config.toml
num_hidden_layers = 11
parallel_block = false
init = "normal"
init_std_down = 0.00448
learning_rate = 0.00139
lr_mult_qkv = 0.7
decay_shape = "linear"
batch_tokens = [8192, 16384]
doc_mask = true
Each number is 128 + 32 x the weight over the matrix's rms, rounded and kept within 0 to 255. Layers, rows and columns count from 0. Numbers have three digits each.

# layer 5 MLP down (transposed), 1536x192, rms 0.125, rows 975-1024, columns 64-127
118143156132118116150078159141092121139162156141158126157046122136033117116160189105134089173158133043116101149128128129092062117122078137068152143100098036166102115135142106129108137106057103
175136137185117104215122172113130114146109100123128119130136128145190157085064088155107106126163111182094133141120112167091145151120146083127148164112144084154192114155139100106145102124131174
167191172082084115141154110153139125181126138145113129127167113084156126090092167176129191133114139149156129151143088179126075078121112129204155174132120149125090111120095122080123140119069074
139128131091149140135144145129097161178112118138132118148107113138145166090122109062172000106106106107101109096138122094161124178160159097112089142125077191128227112144110104118148142128103130
171122174153061155092104083167094103147084134117206112117120140089060131128074130159222160091115146114081177104170141112167091086133181167096142120189118074100093225191097148137141098156114126
156173072113135046119128181107120144182111124135151182111156113199138173151125101153135187090132173163102175108214059151168162140140138105127137098106111109188138071061102110151191159118114094
121154170121102172113123096116111103179140098134129110088103175126147100075152101135122131126072083182085110110096181149158090111134145135143172203120153153078132116101124106128112105104165123
166179146150125206140145121193122176174113147100109112191121113132087151088105118162153089163141125024155130109151179111111070159131165180144081137110129152141091151155131122100139095113155118
170113107102124147159175113142125173123179123088105119164057103122107145117130144134115111109089138111142099085111109159064220165102139158152185109135131131175092121101147130120112097116123117
143131119069135132122104075151078161119100231121105138137088088145127163136115000134127156157109139146139253111119121198149255178033131117135097094142175181126166077064147107174060083147092207
138115094072164128156161166082193120079143114129129141116166154158094082097102149094172048149194067115138071153140099100088135132138102128139145089132129085114135116088101167077131138136117115
143103130130118115171075150122126055165113127089154213114133074174139052144124185158073117163172133144130165169167166098108130127120115101112171154155131131141107128139115137175123113139147170
134118116140139171171102153099097126104133093133141117139115102163092128161095121095133109184114133160145173117158098143053141129120141069135095149108140152106205123107133132139131117192098118
112078109129145063066129135181089069146061128081121182082156114090127109081113188171182132142135142149159116146166177135146139229119130173162138080115113107101195164155089195134167116117144091
093117092090170143088104152104168187137148136127116078185142093091136128117168130055109129096129121153111146131130058110128188000110148108186114134088149132009103115075110139148157099107128128
134154131180110147139141139125112144129021149130078120098130152175091063079085090147169088202049154037041130094147112192188167054100159090230094203176189054121184100196065177098076098176145123
120075170151110117132086081101137113121135122168111071162154116127141101159114117146110195146140165187130137144074132159149127115090136141161145159130144127133082072137092184138107109116113098
116119125115133159060153104110100107213143100137171097166103156160117135132042161133132182162081118166142152085114133117104100161223136110128088145111142084119136149095098098063102128084090173
115161155069119102118100118121156142137128144061114152071135120118139080146134153190154169080132163114166173114166175123150130112172166081148123104168148071139098149155169158191132153108100138
124146143149101128122157100122095123127062095117150123153124101114109198128094174086132186126130108079117089126101168093181050169195086182132100125108140122148151127105108112130085074129255141
151144174164132100127079139151151100182116110095166103114071157156107104163116181176185121149060158109206144117129133152161146139121062113159081126108146090120124136108197088167127075120107138
153139140164103122149116082119107169141089118071111142113142110098102125163100185110113160157175133148159118149131168146090082121095093160102089100136140108143126132137102160147115146127174153
186094092076097100115067137124114143145145136102100102128164140151161105106137111114093160155124069129088143138170143159134118177133155195134137150112114158168114134076163096160121166121088096
122162142126103052175077123147106127173172081156105077113173128115146062152122171111104143131192093183095075171101175169104120149138173156170077115112115140092145126090109142088113050112132092
107112134097105091097158143127102151113124168062127119097067112131118137133083118131143163083130122113146114113127150132127096204115144166120135125096145076198137104135143137122138144085144172
141157162102102126163141120149130111079080118119181120106207116129153133129129062135135132076161153090115126132085115068175119147074096092139180110136088122165155099097096136147154199113172101
160135132134123136127098124108162138106135199085105099137156090072139165134135144158095151148138168144157162097150134184159125105133177117106131126102125127111152116083092145209113122143085144
133091148167162115073135124177112130172160155177158103102179100171103116120072121099155134076136100105105147153078160135127132131143102070111177129148124113082098115100152114072201128163082191
114153052155078101116178111113124176102134102133101132051141200130032089124087141145098121169145029128135125174170165087182142094176104147084136155081111103194060128089156129079164094109170123
148149139109141114173120117109088114127196090141113140116177112129083099151100123162134155138126172136144131148179104137141154108068131146068162140166138078098141107121120086110079176171074161
091137124122139136116147109178192150101145155188119147081126107085108152117175112025164135093156106141066129136145133116155107105205053123127150079157142109151095067149099113135151160092110112
115152139162082099127098098152166098128178171076097166096092129073135158133172094137151092092186149128194101034169078099161142189079139121130150143095112120141099064088124172136092150144188131
154090084171144090183104157118125095177118106061093124129128075123212126118124163118140078154144117152143133096104102158141192132119169119166136108119109121094168134112077114110102127119124121
135109146103112156116136109185125130118127099146130123206109136143122135103094142130140155137155156133141109067114103099107141089131143138114120079098135101143130099167137145110113099138128154
168097138179149143152150136145144137064164080115134070156151117121079072112169125177111120154109075150137095097048097112051134113151119145108127106133110085123200083127115156185108175119088104
151154136061144115183210072143118136122156168133137151110147107142056134100120190152138094076178142074149104143111145117160097080091099131156171125130181171138102100098118089161150137131100093
129143088099122102085116084114205135095121138053094160175124066136138161129174075129144145144220108112159126148159095183094185133123127123127143117119148230134118134125165161183123145128148131
093132133182111149144111121136126103118161116112111219142092102108122099163111163102163118155175155068072144113129128114195125151087082095082135094151180136137144147110144097187103155149180111
159149136110129093137144106150130138132172110108116118117124133154094109079164157129160135134115187078176095114187128119117099126132112128164157138125114125103153124160127145149158132152109102
176153111080122160092112111103162117153132155136164138144140160080125111121097122126136112112100152145195181114146170116110104120175114135113110119093107163108079108146193118137113064112156104
161094070063116162119173096095150072103091147108144113133120157151115143127116127137122161133084126088117125199146156148138132121160128141143175100156135111117150105140169119132100106168091142
084146210095148158100192168144128119156102137127158086148106123034162135175106190148138154093085074123131159116123116088135127197132094131161133204162120118083123110171138135111069205111152087
151134159103103135148095094134119131112143144102130136140149094088066133138091145121111108134151135096130168103136119171140143098135127161112125123160156136093166121116161140124134180113130115
114107118143132089140118153098136144139167135065166163170145164090167141126140101177149082164083129120102133182114147110137096142069070104172060155132140192136099110141106099122136091163147121
142151152089122126121104145117126103181149193167148126175143148091125122157136157161080147144089139132157133179171155098115088129129137186081104087121125170109102096119129091129116139162113080
101075135089133141061168130148111091120155072109164190133124111116130094153172156163173177064138154132149118112182125119079167116097088127117115096124159103159133118101125080107129145147147126
140160186065138092131110120115155102120199135100087156096118104102101151135136119136111083127099147148158123086125100130104113167111114086204123154089131106127128026071133126108097177118172116
114125170170134157124103131121175169087153144122103153141131140142124126093094111103114110136132110170130088119125143184162107140105170149118130093065141140122137142122135070117106147059098079
194176063125192103091112133091132116091255255100135130116063160216146128097158107169089113140116116191083125172113141057124120087060172118136183073102067178138083062034201115122054165000088117
111113168055174068114196157132166150113102128138172142097179145065162116152117115155152100206194161131099153103142140092162115130150146117121102169097121077134097114084090174095148132135122082
# layer 5 MLP up, 1536x192, rms 0.137, rows 976-1025, columns 64-127
099151150111168107125142142121067121159059129080141152138111108225123129173122113151162139076100123108084156130123130154195138142134110104114092193099098159109109119140100109096140126125076144
100096171091170068181183185131108097113124132080156126145160107142117101122120146146121140135140159177121142180133127206102154137071124094107072112150145154085176118103182129112125065173114133
175141079117068110192120088160148129088136095162119114132153085098133140158116115155121052161124149177099124091144124176129082151137082113083178127072123096156103103135120124108158112168154134
148141122094118143128095134128106124116156110119127155139106106091115154122117170120119090107115104116155168075150102119163164174127100118126124132077106133138115104124122129117130136094103137
106125091125115146141157131180123096135146163139182080135109131159087095101142106143148120183051084141093123131085174194140127167108121160120047177055110108132121089109173135038167152151100152
127084129094138117136103162112147175124134129120144160171113018184121142086116129168136128069140160083150178135118089103100153143108126122157162106124145132122152127190138145076139091146143129
119110144140121134177162119161119134090112103118132146146111150228154182107135178113142090141110062115107147178084102107143165112132131117153093174133136141158145098142109098119108083096100117
166211125055100116135188156158152103128106111126106122128056095095118200165123120046114130086146111104145125041110118121135156181143131159117154120144082171125122126160134131145120107132126135
124182176103126131146122050152161149080182117106096123153063080080157160102174136107128090047141105150178124142117156080164145177166152118059156161102139156159193093095145130155138126099142148
140146115083120094117082147147132078147095107150148202110187045168131135161104196100127125130117111153154106114120113114212081174135134129047171146115157077125118124119131099163196153124082129
151183075120129160104106184121150170088158109169138085119076119124116147098109045137137080087139117174082126062130120188181140139145075097082127113138137210134129106123154093157179169098116139
111156122099126100126110128129159170036080122148155147100131117134133109113111099111087123107131112117091119146136097098121184139109148122085094110154074213191113130101182086134111070133163148
199184132160146095091126081175190199110142019162154079129168134129068099184200080110094193160162105172183158094046122164163156123116105188064200118099093139163173114159174130080110103123177114
072123167168041119152122106115112129183138107182153135203085169114171116064160182104147122103142097095099105218141121115125152137020137172123138132131025185146128117130181120117125129096179157
141159165133094151182140125156114134131084146103151103095183070166163111147189163136153106130168080135189131083055141193122143162133098145099141155122166116154225074141162156125141123197124152
141184091087121109125115136153121168146150110085109134087110102133129154119101122052107127117159123129123135152171141094147135211163122107143119156117143165100136128116146097121135171129151141
169158144106155069139160093161185174139145105222130159091128111137158094111136116066145120183120131131108099112132083181150133122071165091063160096143086140136115128166169084139162128162175199
079162143104070195185113087118107118103149107091141119144090075073148097149127117127124105136107107109173109085092156141136150171144135132117118167072134154135235130135186130153088151149134167
087173127135088183167104084121095073122134132101175140165171101091178138148124144080179120066180095095127083118129124128160109114084141069032125108077096150128122110100117129158093153179191113
120163105099135117108145135129123136120134150166124114095071104092075089074171051125120173096140146090144111116096080170098176162105149153121083082167115193105117122132178151125125120138151199
129063118115127099133142191120165124080127147183148114100117097111110097032156082134121109106175085125127088103074126110145214153106095081176137106169160180090108118124166122159150131123144123
104124085077135141171138168164160167156099132095136138092075117118161189116141137142116051121146131116135135169072168145109167133109123151121106170152061205201147098096140129146091122085149217
092129094106142195152124160131136167144128148135079105159056111133150209104106087149172130168057090074132150099125110076146151127118116126077118194137103126158121119158141091130179163146117144
116163138092098170148130133133135134149148129120160095160161128168154097074095104132148073121134119134134122179119161096117164148101134114125170152068085118108146115130156094114139086128097085
101156047182133179189158138129078251104151125175121128147030154122124125066067055180155146083130113161127184172121134188152174110129088173128183130140070130159109095129205138105152134107065135
137123150165161101166125190180155152137141095146117121118105113211145125097141142124137170117140174120126128167085150178138094113113095179106114164130054111239134125155162160052163089139175152
173151124129108176149149125099113147121091145163123145184127164104170149159082075146103092099172080106099089117111103147134153117071200139166146125098096171131152104160186106167101143121097120
091140158100099191172153140181062161108112118126189139182123156151094117105165075177123112101155117170130122179108133109125205175103156169131146123158135134070125082155139150125105072087154075
094118127126129194152112144126085161089106154186169117176089104215167136081097062140180118061139138057081130145085097151132208111126125157132184145122138112130140105155100124139163105150099142
096087111071104175111128079122119186150203130158136184103106120161134150068193103110135152120127103131170151111114057106112155120095097120118178084124144144112174097154135138069200142088084114
162155052127120133157128094103133217077120026140139135198163061140121142183134182045154150255103154115128165096117134219113114137132094128069126161063094146168171108170150084060156134150126154
120127107134131110124103068107135150098171078111134134119127063098136158132103143117126131094125164133164147109101069188138088178146122086095176149113130115162124133166135075096148154151104139
131163090086100117139136139164147150117130103109117171158086060136106146131135140047118130080109201114130106077132098111168099226161072100125095127097143145132138126145091126092184186196147138
133163094131099120123156120138131127227057148134158169099110132108162183062078095101139112083155105098113102110161095120219160146102114106129110153148121151111101134108154095123132097139182091
101154095093127160144170148165126151111107076112084109114151136076159113093166080061079168153149136160145119104104169168177084170132141095073150149141097138089172123134101121103116070177204177
093117085163085211180169085143121120069181109105140127178101091129147152143164084112096052096170072145097113186123155127123167131144173107156198165079066170104131118119181122137099078127181107
120118153113119150146098119096149118123153130147138139161149116070139155178127156122142116081141164103102208077134043133179178109128121070149120161135083141109092113147127112161102152151116134
114131019081102149137112109137107128125105115107124151134076075149119147114132142076140161151105158084124096113164061127174137171148139086120163120111130139143101133113129126124145156154163129
128097132047145102105143158128138162165145098132159125132132134154091165116133103129115179183088170095175171094052116125152117115110150082182096145109139107169135091195107114065158127153093117
191157152130131107096144112151168152096126121149095098102076127074077102170155095060094101073171114110095097084142157166173104145085061153103120158129123155179136138103134059160165130091159189
132098090145160156108098116092121168095101120158078160157105143129089192128072136144179151064113056087143166204132084104097130126132114137059118159143161182170120103180105110109092130110134090
115150125105122115140107108113132136117104111125135159118132113142091127134142118126132116109115124143130142106135130173129135170135147096117169139108111148105166080149169098086115099108157141
125165083086112104068099116141039177171084124139169175106143118160139160166102152160108150134150097131112115166133105116197093154130111110140102143114159126138106121144155143140183056127068042
121157157111120148154138156105086109066112145088145131139113092128140120102132122153130174090147125149102148086095111082123201105075087095141144155131162148131171114110119082131168139107057165
170094184096139107108097092119148130100085139154159117082110103140080103123185144084173125097130186173146111060147150176097104139113058119090162108138146116158181111107169109143172103087113150
185158108152094136144103081106125155134123110143136141144113075096153125165104181103156086110079139174117153058129137197109081180107103120127081167079127112169124105165133107044120153161142089
136087127140134141099152167144152122148097133083093174077108106136161187180108122055120206093117132129126088133138123106126121183070064146097079122142097180117123125152113127050147066156208149
163177097140127160158156170145141146111095118144155147178112127168143117075097105148149094111121115160151147131104141160139155140046072121136169144098150115204166098142190127127092091140128127
151122113163111168155157143133129192145166095190104129099065127174154161149134157124151128106092127156099151139129184103114199096111124104114136159158158205167132109191130108122132124097108177
148075122139122131140091167110158163083134112182103134104129111120175100110166090047146127137123078155108087180133125129099140129139107156076097103157106192112142114127175107069132136216144083